Part of a small language model's weights.
Architecture: RMSNorm before and after each block, rotary positions, no biases in attention or MLP, tied embeddings, attention and MLP in parallel.
Training: a variant of Muon for these matrices, 142M tokens.
Each number is 500 + 50 x the weight over its row's rms, rounded and kept within 0 to 999. Layers, rows and columns count from 0. Numbers have three digits each. The size before them is the row's rms in percent of the matrix's.

# layer 2 MLP up, 192x96, rms 0.0936, rows 0-144, columns 0-95
101:456524497533455516376432528446514452501528483480501524492612591580527480592520423520436525475576519468532458555458473462469511444536529596469469528456570504524504452492478465511491487558484438586495486528503622531582545506399519456498372383461512443481593497477570571495505486476471489504
101:488499534461495469504568488468540517518471451463376412463476448525514600597529521498393517495467397513463528532474523481488525559513595592531489523463587426442435477448552653445547543548513495431482443530482504422462503533481551529427451415506541544490512533489565456515396497512499460515
093:548513466608410492475440492545525468421589500473542524489501566529500504467494486410448377372454462485477527527468419570597468504585529538554545559528461475533468514487441524525529496548484527452472485503631548499572471426457542541506454389507485464480436466451513534563536471458550578520
100:551546462463548529450473517501406502540521471440589458541525489532535519549538437465460499516526463470595503505541387543482517473425616492536435480530593560492497581520496407530450473528529401532475546434435503467453417498436545528605415489445454510519489641480548446494521532539556496511
089:494470502555474520531520517481478488410494477417581566523462509452515427515490580452522427528516478525521491612519570522505479515586556514544511491506546489498548498510509511526568473445506550455445461589450445448455432482563419487435565401416563544492500455502463441508581580650503452383
108:534527500452532423557520448480461540511471471483431525416482623571546513589518476527597524555514528471499540565624562460457495457519527513384550500468497509474524533545535533577457432507547494461578536529482570518523529485512382505464591499468535377462428516495504462579522458451577458554
096:537501384508483519415491490432507473515520463584428534490516528491508469463449400554540490512498549446540435507465504511457447467563450507486474400516558513496630478487545456423486462558512483551443473541511411465449392540520507499539533608553520445479483574575548382444404556433513479485
088:433537448447527537482537491542521531481526475532451573454467529439569511490486513519548476539376635466538503523463416481524519440380487475532570477535515604413475443462442587455469432512457514524412532501580503459453475530530524598488430461436477455498474452386525469414507497507555528533
113:483433553529545443491513411405501576498488515426409591475495511568500463599511517612496506587510493482484499467476510465571503405544491449463439535441403548493501451506521459474494514531415425481446527475412527585511553535565389537524506489489499548434489429414546487480509450507460534399
104:572414477480496472471454589505511495520535443434519454494532514579526513516406553440514475515559628446500576516494531445479493542521539511547587526434541516363523370518528497464480469440604551504520539381527481524478492526402557557468549566537524512466589494536442541464520540542508525472
102:451341580524483496507504490442447415421549426536530546472439547591513549523521514425467465468508464455441466585587438470633457545547525459569439527483528476505566464552535544541549495428494533532474516501495480518449504539486499491503511506482479425501371505529396512405531433454493501506
103:546503445499537413465510538578534404574554544374470557483583531579504420464456417440526473492511517483423506507487381472497514543495424460532416519454581573528484517444442539539553589469440558507437513443480515502521559454428523430541445409431453476480478539491486556552510475498489541481
104:427473473604468539458584409491538485612524501509415492367550524534432548480533556509488499511493558408474607562475416534524503483444475528496462440502423470456540579546519467480468552587495467487522460502531557493484519478512417451433470442470480413440592422536438519519529526580501491498
111:460431546512454489459533547580543472483511421502471636444473534428664456492557487520597436460472559529519421483460541485450492483443561503510519466484534540521589448549547513566555511481522541531478518548484538475520511463608530441473452557414516392480519432487459506470439581563448503489
098:521413571448546509562488515513512558507384519521544421471604590582512480510435470466560416480521532563479417542552489463584548530502492429488434500474549558642541532465560561554551435460491573502444498510470554528488536592568463466462497527521506520495489508460453511442486524466389471440
103:532501530445476594470532466538532526545505519513507545527599530476466455501486522500359507418509479496454502447478453601478437414523459445486530459527452545490423486456534504543433453527582447523524604475459545562574558475387464465513356563455531502590522562480479429492522475583475478471
094:547537526484423602480527500492484592459537470470487554502470520492492468561564570454535568532387585532556535521542574550503485455383554455527505452595496455508514490507480480648540404465553542477495494593561496523403499454577550456466449550488533429452550516493551461443539540509490444519
091:505514520481532506483491447342543521494516454447528509462482520473580481520561498477533460463567567538555475414448442554513500537464474586527520480501545467539509438598545439434468456473515460488414509512537509588585569512658528460523476486503448639486477439449411515588501487468455500524
101:472456418528493464569522534500525510501526526413434520488339515484508457519523549521527526441493565566488554486477541443540539378555593493452531438522494492525452443521495492566499465422443591511502492447486482551479487515440506526458517548456428590409483598465491431484557629556550515569
102:486488588492500478421560500538510499442491540378468501479467576569533512586500464464464420493526540416565511437458472475529513505596498457474471513590523486397566546464416528500478424438509542445596501502512381559416492563469480477399483534504564522482446517523410581532473480502512422487
094:500438514490480538538462512471596464521554485507513428437509541455468502435616421534562552350509503505553509496499506450518490546515605540496442385510534406481487509514521478484487473440607534575544450556501495486542487527501415516504525490580472422550469407532565536547515493572526542618
094:468541479605522555549559564509600518570587428449505469449535507452531567486439503585541448490489456504475422424588444470581561545574503516520514485428533416511521533578568430448457542493469446420523589457595527535510465407458530492471542491564466454448472481511446555469494551483467539525
101:365546501535498475533536517496527485539441453429467537445415581476461462494443499499467493511408436523461378432587436453564535497597540518576445480392457557494547557503578503448479536532482432549563542529539490517548571464575502515542527433551516439501415450487524509471539450463492562453
092:525532520459517439537595459488551546537458535473535459486465439419526415486509572505492526450523477549576479461418548419430512501560532559472526473515504481471504546453553445475518439516560451528586560482492434511555362469588413541470437448492544444587489420490432560497548452500420588562
098:491487505497423559551486510573458560488432525480456528476561537498474495494496587471394481530449590433534471557571487410518604515504512542439477454457394470401473529506419550535450521511486491449546476470528540527527561427464509476473504471456407432436522476521475613465521591408484390477
100:475470500591507471535451544491443541457457575539503472604523496531595493433496436482445490508433533488511491469468562524501482502470452540506602536425442441526634506482437526515407561454457506426508496452466376554513472437497480569546519449503501420509580468554538458508486616490589583520
095:513468440622409454506456512454483503479442444444505579466443511434549471473518470578499544519542477493494561498484534441523476492452494535432536488511550551508514437465448360549508533399522505551495548428597502588455569548459498444535536489500436390403537440600474457486489539501448434538
115:514509598560461447577481573542580456423428505518526543540615473503516517480536425531507552454532531475434432491429425560453518477415442515440504518533507578528439514503535484553551438424423554519414458460557515533590491432432468503537470513473437580453565544510590538430501481459495508555
086:619610448489531484586549539534479467547482574549482488529470453470422500441556429404516503508508491461471469485541451540624530467482550449541499477548540455503442515563494529597495477493629449501477527480631493506505515534374561517539492496523517522550525472504578606487467431468451476484
086:451488396488560563539476487581551494469458503470488579540557537369492500455461477447411499515411472495495462550493444549554533488556435527548489520496491395537451444489503468551525369373492459531462484394479485430441515432513609474434496474446498492591483565517479477534538482497548500514
089:513426524496544519506592494501441524490452530483532512475550563500426489472499551486487571440492523491565421472470503584470556566578509535533477469605561542449569427612453527677572430461537612575469482536502561452501517490526466436460506492435542532524472477480468430547528449490484573514
107:449438460530467529510481632522461474528463479474548563466437575524520469507557473494531483564450553477605409504587493537465395463528505505588442570486488458533493550444465577507575523523492465495549424547496418406508504430520560459422515439359523497519451542509429453445455486449473512503
093:392468389533468537465571528429525519550492415476522449571501571552508533480452464502463486449557501500453521456542518428406479509450482382445463410571520517551522494479490421493535461450497508537494535516496386589467535558583466576521566602564508529480455490489473533404543505431512487567
095:484457468495398564490502470555529444489508381501535525446435472466492563558527544607523603490591568461489459467455518461459484509540490532495518492514440523395520537545441464501546479548432435471556534565545504524470553600470508526522478464574520512384663435583479485447480512528511512493
094:496527556468442551486578450494502514394514481510561620468593495551495459494471520446505521540489547536558522506463536587437466637546484495528476555495526493482512464536568473427510535560476442501453493496563525494534405468460461507316482507570594494446506442505476487584607527513505539469
095:434530434456519514455507446464458480542552574623477490493523485532484454495604443433549530506569464494392525506529453463503522472445524512494490531406551465467505483492526550410557593375470477534432457454412506480543460424563492560491482531410487468412456465499594503465467402436510557510
082:559442543564481454445556523569563510524560518407512469519528516484437557389536531461553620464442482428470529488516552539530497432492608521500535583449525442520525464379463589549459431443460580506537535494441472451551478496539436542454591487427496515504422531438452518500562495506482450469
102:519533527503556509437535520459493530575588535535539505511489510559503437522497414506475529461457345485487532523498414569501404521456463511466529553508466469579546503425416517431479576593512399448616535522531494471506496441449497444501523518496464439572540504618550491534501469530437394451
104:465537473442552541443563491431473512441441501473532528536495492479512527601563542502456514488539486484494438409515446472506507508424522427586508546541482515514515461461530616515552535443494564554466520429438432482499638460401520384576411530491503471498485454536542513592545574547503391533
096:520513447508617404497508544476450605518528478526480533439563456424572511394497542519486541515524517601495480577504479521467478404444481508423516448546495517587464506521470492482438489466545545410439593488456408530419458534499437599514470575461453591530524529499422568499559497516445516510
088:476350536492481521488537517533391496545492453479465468561487530423479484454502437531435501465490474479546435531564467488589641466518471378472601434465590483421581456587494509510489502569444524526434508550483524523562550490503460578487500469475446537445532484503517476476448584471471459420
090:517546519511579452499508493508577557495501539480447560489504590495427597567545499461557485416537455481490495442517404501496550371509544512507419459503430585525531483472484546533479439550579513533471492452454430475488550461458478527556548446530581366602522562473465402516455521492458414522
091:585396479455508546440487532354503529487521645558468538516449458482474490582493484422480490499505452467482457576480557472456500346446499453445449575533574602516496452488445522457484463516457484491467563475570552493538510552399492510477483498463598519503430472484507481554503480482479425501
105:509437581571554531483532468467538522530523424518589481518472554485509499459469510594453470425508499460545575510679446578582529504481495477465545570539532456472353456502502484513530518503437429507516496515513495489533518501570513454452485518463479500434456569480525545533561365608485435483
097:550610515469584457478490556598485571487525473471498501504475485430487466415487562494554524541379487529559501430520501500492389524558480499548470555467460552569504570469501471451510624567505561492481500542457567446524543585453528596459438528478446475535511449559381538574522543516498533568
103:508577424472519459518550493497633483426437472515497532503515504569527530479445498597594475461469528543402477519532462485494536490483530525462553490473387530449489491577531452544464482513489475521467513449497576576568531483475430427460523508459386492515547673483533458565463522538584475416
104:520539535555483468518483519525570565509436556447425401464553492485455434448468546500463456505537500478497460494385545586630502535470470553521484581612502488450446482424468505574535473469478472536543474564550452545533506453469551396465550483434462521417448498458478598511531504461503472369
092:570464537486443475548517448499546414533444442523537396508425507491523448544571527487553493552491543523534505481473589466459552553466535468485485603419534473492433553436483495566499483496515454505404486465544539551546581399464427527457479431487572543394473649403492487532452446519513479495
105:448489448436469494482490619459509489515562509528506563461408395473512502495506576503581406460383479604525510535463466485520503522548587521473487460589581468562464573452467564511521472542539522585551544528488506460529534367514506453465537404463499520547469509478479493513499619526480472419
105:478461553478523556497415554493522522553561479359502496596516577458561566442410462482449442455443498582432459514581478497539468486609451449509548499498561458522441509423553519579437508445589525463410404464436475442446478538504538497565543402552527471504469523527534487500513512504519453504
105:555498489406437588543610553527515422477523585489482531485521603590401464587478555512521463591490492476401408525587594503399539530457494521537487513526521512417553521507413522550577486440412502506508500481508544505526464530438568560544481501469467443476552524537534497531573488490525489497
109:588539512544443547478506542493515535413530537534616576510607574491572471421517531542491518426499529519591460507519571497482428447542424510487495454500502549553573551496489565573557532393514523534555556540405481533554482600445497516559489524491458458440527488492397521530435529450467447572
101:465513572530478469493423513412582484454530504518412517480494529521524503471460457502486578443499462512508486545478503472581487519417560512481515391400558542507504592528453469467591453384412571470447557584565478498435577505398526502455482527444523507439422461403547493512442448501532442468
093:499430555514450553459466389511499533540571472447523473482346457475513505582433497492588506469503479521549532453444488463455520557614489559488413536466479391591434559506534566385509490527473481519547449467536596453455523508497452483506487513491497535489448474512544559475541489563556503621
102:443512493551529551538567500601486467556513510543569492544499501506509475551440508478635484506444502504401468537460527462590587485644532480540542498494428451471561392476489566417513475458418523481519431480476585461471513532456488481570537499483508434400398508453481571525496588529533513511
087:482554454445506625583514515529419453511554475452508497478568507450541538506447480472588479545609525513526472512577444463489485470550508549603442503497504511439420532438435447426580523519522485514500387419438439529495535478483559469537490515469536379570530521483517506563575422463411468537
097:444532483479458473601478480486477564509536493489467544480506551543438474540581456489472405524616483495412403427554422562510449530482545454485449603492461517456537537409482474545509512456538431515500513456466479481467525431465534491435460483508434640602458619494511425492546498483569504549
136:581406566471500525432398551486478452420454587508391507531429470524523520430515471526531478498451488485504450419538538386614394444538473505565584546528540488515525474475532466437527530505404476483512488473445471496553458511486513516497525545484489500565567542472599543505422590413487517546
092:452463525422448525458527497511509479424485528459364590435446411565552505468584395513467526502540504457499503446520528491410447481378479468606489549544538471566519520488467496542510494427512457499395557445607475539522469468408428487443519448519555490461441442507462543470485472540477528446
094:494495454431520563528486417528509543476405450522433520511524504492499515505548456419483474517528525554546465465481495547457539570534445524480524531491468499531542456406475601525487567466475500434627375463460467470549402451612499446470612487503501480642534529458543529453574546528493456567
103:512541444490468416438552560557517563511558518474555385415495494485549498523544543455451514575422454478502399564549435487583607556443606482434461528463398541577472504509579524489536499477534432507515465512508448516576503461390488520519577481569495536561523451438468534520516530486465504448
104:504419460504385508480517503523509463496477445482432528574551457492417592559521480561518544428541399463494545606505498408509469599505473467506454469479407424566534553426503565549571511422483530533484588537485521536505509531465487501489522503493528541495439394568478583417456531601506487547
092:527456497464439489526464492470554439407587622561402580494474508550426524542546502480526537529550578497496497496548588585513476524527498412439530519588485513545442604502531459488454526521518519475509529485517561481551555472414532527442469576437532553421498494654575454460472488530517493452
092:489500507468473427468537511542406452448397562473539447470443524568527455475514561524598569593464544479521556484448567498637506523626418434548506544529519470539520504467489463480451433541510572413478493542518480520550368578459471483494525534527507531436510484454507506574567446524483571511
098:520525455471462436492502468577586500536510489426527472351437518482405562524542484470441475488575594490408443565524517497513498540595456438474532352483531487505529473442530461430379530575463498482489549556530483484526433529508538452554566513482420444493445561510436443522464484483524525517
096:543439412470486442510470487413411526530476597647487397499507510490500495548547565493476488462527380439444450499507518549555454517521469477455467537560504488553507497516457541489595432495483535557463495557467491491506579529565423451618643531504470486567537526554496524461543442477478488450
102:546582484497437563420436449565448515496512496480475566492529515472530571500514479422541552481481611477504468440463461533543415437555578523461571483464477473606578582498484542521509510505533520468502515566479533470457536406474510504588527455551472497542431548505369422418430584451538454565
099:445532603550593489478556508500574520483526507432545580512474535535584426483432495486542501573435510499548437548369386476505544538516499501551554583498459520550466480534428454439463506499538505530446565462438467464547477531479583440459449585550524479508465436604491439457439446561440516504
082:494516427446512445479480519470496540361549477406496507446558438446456473542545462540551511518507514543448579415485567472484438554456433524469477635440490435518523438589556552496498563526429490514528509477482543417488463588580499623503496520526502518463440484543545551586534522525558568459
104:499429610552447508565484489471577535572503464569480552517515584485516466388497504484514496392521457533590557494419551426569499464590468546472405425470472396480515442470518535477435501565484425476519457500491557506555469505508531557508459506580491564426458459571462438446497462449441531445
108:498560524524498600435494541471480441489446489572521479429584498562446529501574451378559601465482521560427491536596528490466478504534518398439508509467504504524516460442421554433526400424508543559548472536477517450480457449524519393587435449541565458512513501583561499482435488537491525544
099:479507506532531480542512428526513520495561514405424468543478480384511498521467435504385435549563500443509379511404466479430462499485500550403469619501538520463419487491553444450511494512543556463514489565450467574417471472416565535493493456482579532510463491517485572495478625523493570453
089:448445536567556541560505453510567518523520516525418495547562572482479510494421522513508490565486561291601460582507532507441467511466470442450438575436495535396407462572479486438508569512476538471534507515527503499548534447545563524454569514516521532539474483439488416485503430487532506566
100:532472570496381436563544531465449541461588440500510451482548563551561596474535529531563486491513545516647516493530473478540500583484565469537542469460467514453617530534463457490541556457460506583540440505468515474494574454495494517543579507530513565461429587523519432472413426481600516530
101:440565483498556475489569488484508515520567428483471630630441585501519483517543541471480485463537526394476512534398439543391467553525598507481471392520591429536465492449521483453480553463457532560433475557527470476482498549502456419509549456470493482479471545537547505576588537536517496423
105:510418453509478658547606423555491489575464455456466575530497467523496425534424495435504487558616513466411566514519541505451445478505461476489525567551458486571519435495424567545559544448526482474480521480500508518462574406545507500494516472565490409502451513470458409426447526457474447452
087:480549369560528532432488516506473531561489453520490539497513527557461569508460546486399521540533414607486446496550572535453534509597500455555513466489496454490614440550472519548470547371483438497453571477442456475460581562558427449454598536438599490471497498511518488442507520469443501507
099:477364537510475453564518452437521479595522474524541537483530461458549437612451418545454560517532465433438511533458510525456425518530461558558589536551533393490443544520535460477477551496433519461535586530517504580489444436453469451557484425469446486453485475474491482524497403600556421525
100:472487491475520482538469583463494503531415535447517556508597573520578599425457476423530416516428593518502551487411468431460479523493564441444474477494524577538520435469571502545522519565490464471515529538570476504573585470460462555351448527543448573464475481475529478569512586567522494487
104:423511542508468534553514420419487499451460453451510417626555551555558536488528471443564526491394599483518535558493357522497521444508493454459441499518445516453484527520502556475542458529500487472512431439617499504492478611499486483490463501456514476573425545481468510593491560627536486526
092:482454435486516529506552549446588437533512486533575533480407459479542509612543536416514475396561497520476442450439481569490508633501456517540537551514501523544558418549448369560540485471412455543475510544533501453517501432540523559438475533434552499489517502566460434447562555453441550486
101:514563525424572401545504575442484436418441526452592568459495448516519429517512441558485412516545458536496505536441411529477496507564491477576500573478524504419471502497432454491497573444442507456459495516509454445581425486531529421441508501489516566487475417487499531471518504416379488375
098:530539546583522496503542443516545543553582528511533514536448571501487555533438584439498514508468536467420470582591439511569466505497544560482459556500526400454409427473514594468586581541515430534504435470496545564433557404494525451471525479475498489401478466458491492510596440537593559494
100:455486531515488512470506513481446472495572486516526509405524512518529399431393461542593535462471434543549477525481504485472605498490548459565469484481470399444519515523489403463561431616493497557485506481379446444472490459497484426534411567540446516474437459414491475514453473494611462597
114:550565395391505460547457512467563534477573463441449508441372524518482593481512552455513458458565576571502406498496424489464505493506496518499459475437532525530532433556480615448482505587554478496482531467436552487594434516465548412551562508590466594498478506531552516445486457495515483527
090:501521459378478322549500531425446457475532561577386480483506504575469430570435547541481607489541489443466504489464580428534525536466518534491521518547488543532523490548516478416498496557597504528567460547481446485461492536496520571534474499589547584467493480503526472462581474553534454556
100:579475508459447535457497527466441562547484561543501523417559495388553506463531450497527502476528508480436493487495469576498541445510409521432505498487488485509531505456477489518453435335587318441459403398557472463490511478427548455492468557522484559516539492518508569491480445453523453457
110:496520588457584475605470456554600445449532510539534533413513471497410488418549464478543541442541495435461451503471439500419507597429425543527405508501455497439378503545480528409518470519465444579571551538533516551493566487516492481541457482532578540555460487437468510500499584435472476485
103:459549478515485464517444472519473527567464560505507505436450448537418500424538502485588472460536501497603539487481403468542535494437534504470438544491510559600497552503483430570464453414505464491465480401441477454549456551577434565460463429540368493466631468480400474495511547536556537504
100:514619529446528542514438491469413513557482471374450430445478480549546547528522600500497499557503496483483528491521471499421521419393585567463535515523457520540447548454540601480509521552548470470460461534471577560443527466507546391528428512553561510437508566573447450521496493525457547600
089:514522480552510478509535556529448520542584521424573557562533625471564461474541488390502410435463545564529443538551489498465632467517525505481513370428484461432545398594501445488509521492477528452528519439494534508548480433545443558476475400547483490479468452479521508422574502492470474542
108:514459496582470529482548540514524418518417533435548484548578575428444462518503490524580475444514434474526577472474437472508519547429501493539475568494429537538514484436494399615526492493570475510450406407493609407365525474509455488447549421522495460549512478516501497513579563496553476488
092:611554457540397472574449531445424481449539535437429465564358458515503456489499469484544553485515588566556458466528496469455473543500511554497526532513459450577556489505466493570490498464609479452502463462546564553485520475482475539513523527529602539537470599439487412394436488553565497493
102:573466461515521515474580527534473399551455528415447419526530576492459572528462454478573531498517466494484496557557486523498513496488555487454433435438407429405430558542463572532381443480514460438514497430506519630488528383519508523487504554492554470567492456530585508503509475589536498442
094:438494481491508517417506468572485497518540483512380459517498483485515581388431543468532434573497606539471531490514492383509518485456478385566466470527516534456454531457464620501577496526520448488504478430493577455535584447484565502521450368399493554471509508565540472460477530511450533451
106:518441486571502470479450495535474538518485517518511416464495470424455545470471458530610521529437438522444619542481472509442460489557523600462541439459536440501524450465532477502497594522615456507508487445574472543587382518496522459582547530475474515461517586461557661478456433503520519516
098:486469569552577514563550534599467538569530455444432488579519558560569447506400467425514591554439526509532460435513515494485489556506517546461474532392510446411573542516488468518438518477507447482447503443539469543431475537509447459478394456607566382527527435481456536538495495549531529502
089:541472487484512576510389406541456586514417520566524447531564516507546493484456529429442438510522528523548570531492511548416474420401535519473477538543495576395519534537463482408508525475452493516484462474394576479511584440422451440523536488526371480511577446528485516557517487484479462580
096:421449463653554542534583421442498512460574463497564546570478447512564565477507525434473466432461525579529462440481453487618534434525473484453545516554467515519470510482575469421511500570473475479516452509508486482467537518507452502486539488512353528475497471490583484539512361427436476508
108:451489404549440546461484490505450510419604465515456414390521453527549486488646501470458529506501415462406591472542523547519523481580522482427492530484516492484375544490442541479549471476515479457434518589458489479418580572539550551509568521465462550490526490554456507487494560524555561532
124:530610491491431599496519564490435443464574437550554533487474463669428457514528511527555551536515541516480501493476547526515531416586447454547535454431589520537478542432551503486524560465516452450485528449590441497512485434527432561452513587547543524532494496556562459555548437510482582517
107:519442428491601513495535476505489451478486620437471491449514501507440410421448552531644515636493503482473440543496503453513529477406542502438422449542525555509456449465505451414481460498518583522557476429500432491634481481480467535582546503509541555490519454486515487492514515435405481512
093:528440591587511554371484535557473549522525460466448512540532556502429562440446508498457457531572493556528429412459540579509512496519459430578430564604465445477436536532419551514513420529598504486501561482475441448499457538597534473435498500521524553413471505510493501563523557454484448450
091:441489583481493560471466456446512448472516474507543515485483586492523571539505483454491470414443551498436459466446406556502415462540471551483480546589576559505459485456473459405519445561470506471559489554443416572429512467469450572499412528435596523487433462454393482438433499477464574571
116:428435566571485486450458486448498474496521543554446525519461501458564431456443435518469506537554545403505485453468456554537428522476429469501591548589538478489520467414497531499563470525514492432428455616603415598548515449479496544526515480576411460528474538513474399445440495467554525428
098:433566574513572438548518526525490568504630521464467476457481444579566522484546484561497518634464509613482510490438425506531448519434526482519559502477507555530475562499551471508522542481465568473508489460563445487480519524477484482557418511393496559493641479525517445561498433539511533626
097:498433423486556536464517501561494482533529522492443515416492476412550565610589494376565490517542417538503498459596543472486450528577577458479437517531540514461470475545524491605473429527487495515469574542521621507509572581468541536520532484447529549417464604485434468466512528533558496532
118:534519499573505522509580488513539558497435490469490468458458497448506656508569400529484470525520520490429498480433521432580505518517459625502510504476555497638472445504593487496485495476556493507432477489542532517450443476466401502491470470404511495461558525389513612571499461496423438558
103:416397562541555543542535542495515539532416536528571525514526502408499508562450543491436410468557536510492521494501510454522508582525559484477553585604514553395571438564602488561471528528586573502499507426488439469478477520441504502576510509525513566436452528542537522548573473579515445415
096:521576516461470533461493477546397449509551501554457525489508588421424497470455507480519521406541560527544440552563468472431536467520500442553434365524446550477557407487431552433416576601504469482514519515465459466528503551521547477449345538466461543564487543520533493481462515510545560532
109:484547426491394634474440439494461635502479522577494472521484537432476458462454449418501435558489521493492483517456528539553489544588550590503507543496583527547521493492530521546423545547510459538364500456521540481455453518574503434528485537543517473508454481576469468553473560572412512586
095:410516555434468518455455441531446464400575564534485457455422476511527548381593479453511463559453528486433543521485473521485515444511418566437543485505526476533347504438438499503458466503473564483493522561556445516460476561459480549500486503450567565510471513581438521440526510463456555629
111:544561478489532507606471519478503429503515502442512543575507576501481517499515561467595472446658449566582516589536442530415427495492493463460389500475479481438466424482576520473528523495507453485492415495437578387574422477459429485481507418503545554495492532517470523478588471473525479519
107:417482537482557455483403414497489491437495432459630576369377451453549498564539505522553497469521440486525485458458558579511431518499532457566454395442475571416532528515530459520567569525489506479438562506487436569478521482516511502480574474468513539444449483478479539563587511535473468508
102:475522481425457470443521532476521440451520442533392444431447461484468503499474461521560408508539598520572551605584549502489481512460583379449531492461504507504571567517495618444544557486406518411451440546551567517480504501531495562463497589492528587522450550514526551493447554481519518536
113:487501531530550497455488492576470414526414471463514481592460482458506480412574462543494504490480466468567520471469594461555479524387441512450523627500473504508471492485542431553518551445453439434545443471594527518560530422500527498475509499437466482501581433479453556497443609560519405616
096:486430437485633531570494561415564520517507528471515469541535558539564628508447490460418489502526429566409361512554499523562503546522424510505437460546401578520484467488591502538499495496525436535529543443438509406437505485483518433573439508505534496482452528510447540476445445490474497482
102:521516602466486417503504507443542504518450544391504470531489397492565428567468510533481506570486571530470454546524434419464565550456499409515426510547466534567437575448560538436450554549479539580514476470505493420544515538459519448462528585478475491499549464409576511503394511503605559529
099:477495389465491516466518417503421567458486508471463540501484448476520550580451464565573538515572509470559550482594553509520481444430421547441488561484438457517538432503494508513488518506482606578569487423587466511587480447514540431494452611481457502510442450425517457473430513515424565598
099:509426451516505503508530489512496439532453447507492543500486479544531508480509506578516445452423455522557462522477594406486465557521490487492414544505553444484536534503512551494523530535420528416423458494429547455556472480522557404415472432445414540555492462612537588692527556512461512473
100:511615587446489534405492480530463575396485484531493438542353519552464494570546518504556477531519512467446480490509433508410511520600593521472531443440437478524584553570500461470531509484527448473468502524471492536536470459478411521491562394505524507478503556526399556443486574503406498481
110:447541456499500489402545526523561575577501506446474386554545498502559586504418503541499413501514523508555513484560479490521513515532495433515526510424553469458520495453409544413465457540470481471421459520522383573644467468463532553624481479502587526543484495424479497504522478516565560432
092:562558520488498555563516493527605485532446475419648560451470543512482559444513482471562416472496490436563519469472477494491475466476511471496500555497504471435518508467601530488478473528443505518521456461594544426493493442509433405383578426473483373475493573463495511468507374523545445472
100:498466484456562469537457628478528539562493519487518560448469426515451504484473486517519542485512546466488464508491432508492507546527572454469446525497570511552466553491486589560550579487521537486408534459575558640458545523404481502437502548551557470453438474413566548618459597537396536493
099:508515540519467547496514545517430507605495503494532493590461502525478522472479492585448448512519468509499579633374453497540469579428435504564435530496463509573550479553502500552534461398495493480519521477565543589574554598483580521490432437515484503519568423430406523464439457447527458560
099:496421486526488398478589541580585441560626482503490515497469461490501448557491486567473467526512533464509424526551513552445531477569370484544552498490525465560426452489429416528511455515480573471536466579527467593490493438367472505466397453520525419512467529478429526504529454548539487504
105:521456546527558543444451433481450558493498495508564405412394531339514571548498463454523563435531452437535512498507449361526466435487493481508593532549479499537461507536517495474393505521508554465551533507553551503517494398535440495442548515507491480434404525472475437459530461421500500456
093:496562428418467518510491557538569527495547457456448501573457445505596486523489586578456466602605517498476401434565465550507514590453492499541517429525512509473566502484473454563505508530479486520453483514508531503463527462554583474458506482552463599591476418493541619461522428431408534448
104:522485542426469490520518537446485504480450508512542534470462412520446502563449447524504496433488423562563508496500487572491556521484521483506508565515523469566472437596512479464569437532490576543503502543517472500527443571484473542448512506544429468633412331569560671498552492543475460502
104:471512588438583491548464518388529398540397576504500447605503508484495505484532495531500547468558423483557574445533513469494609566476501373442431427536421509563432517515523510488456537564485521452455480488525525559406511455482425513483446538429495502457510461515493542483507460563394480488
115:471473494584499515499494470512522552518517541471487497534505555404430406532447457516441589462509438494457370430525497579525510556477517532472530426538510424450490547476448530425441491512584526560523566573458486489514488613476497469470514533475473485465367558499468472506471544641620541491
093:512576502490423418530531553471482610512459522518397396458555557465510514549539541498548536531494572492566439517524490463503632533390493559486502510503492472513512534551607512551549428478522489529478482438525550460478434421429491527539602505508516518393545593566493582523581491477475509515
097:455490505432510522522532639397515450580448497576548485382540482508544409509494489502509557466481584539516543561514425524524515534409555543505559569471462507502516565495503485408637518448503552489549422492444466498494605440502515517415517468447491491482549574481563489466486487501516405452
102:507490505543544381483535477508509375409518548519465490488565479490496469542580441417500541541488527418592477582486513464448600531362546546474471519485551436491485514522536465473527459586466568507567445450522545495557491487473512541458437534521569491542525485589465571426445577536582526550
097:476575547500480457561518512443545529489476562558402536587568543486453548592572503505474561504537470600468450576465461457500522542501411499509523511574478504543377552452552524482461580595427431507472554613514505520496503509498517445527473462472517395605487538542477539525512425493421468544
105:509492455506537372477546567542480413407459449475441537433487559537462526539460579450486515525517497524525505623468559497458459589437520510501563431518455563518365517517531461498417479596512479572592524477497550544515552472400510490486514522505543497439512406464404489536495439548521450500
103:489563560534489466453456483454510440455545447448530472474486447518541466512542506439453613532386398403487548453520526439588479519546511510467433513475606458567568526508475435506522563441515480483488452433543503457498452411484540484427516458536488472413461596513602445498485454407480409516
104:507475467417504499571522500477505460471566425479542477522399421490552566609498479495506498445509464529503507538504519480408566513565571473394491574526523484467496555513431503500534407467471572406469494472506392451463502543579455567578513517582521619581478542513496443495391463465511542538
103:501461479534539491496490548470563628520485424507505430573487545447453515492454477535575407557429486545551496581474447463561545449440549530470493503491424468551563528487507560487478458446386546516481413437554508605526515396492493458590456522484504477403534377542474545503499458522536462437
092:508444643500470490566464565468569438534454536514475592528509509597473473465411519558418568536525494427506510537362524506587508525559490454506461491479532486518469431457533564447507524457460474458499510586554470506517563514449492514492430567476496585459427508439373498478470453555419463532
091:461449522537495595508557404538455536569455495559480566551473525485608480470505515521455421534434507442583420612466407456399427530505577500477492466535510464493487528494580432451478485450510489463382426399470496481490514461419514449548469543507497539499545518495400505558483519422537524526
108:498485509581453432464449521543600421605510496539482462500489556557417495554491423582578525473438552456458573623415462517470588396569504445529534446474498525536498481509521381549493510491530448472493552456480532496631450446521506445476470515578468523482531565537509486547478501510489468438
094:384454544456454408545499525437469540484437451507558438484503509511522579552491436516488412569557575513543476431500564538412508495443508476458485499520440554449473464495406470455513533476495325541566565488469463517474452412436450481511542433500500598467499448540455577522460452539458526481
096:513502458495543581501482563429564449566505481468457509588486465534464530592427536482492472506455488560449581547519565505472495530428564518550493603531466499413408494487463477512456491496417494443538502453460557428536478442475517531491481441497482454340481444577384536498531561458456503386
092:568501518511550504499547563471578426463435479510518491491464434433475453491542476455455486489513527404467541426485466426336496425395488434410518458466510481526593504522511521403546480471531497529453450453458433565601514546511522488493462541508490445508449498380519471545447434456530597474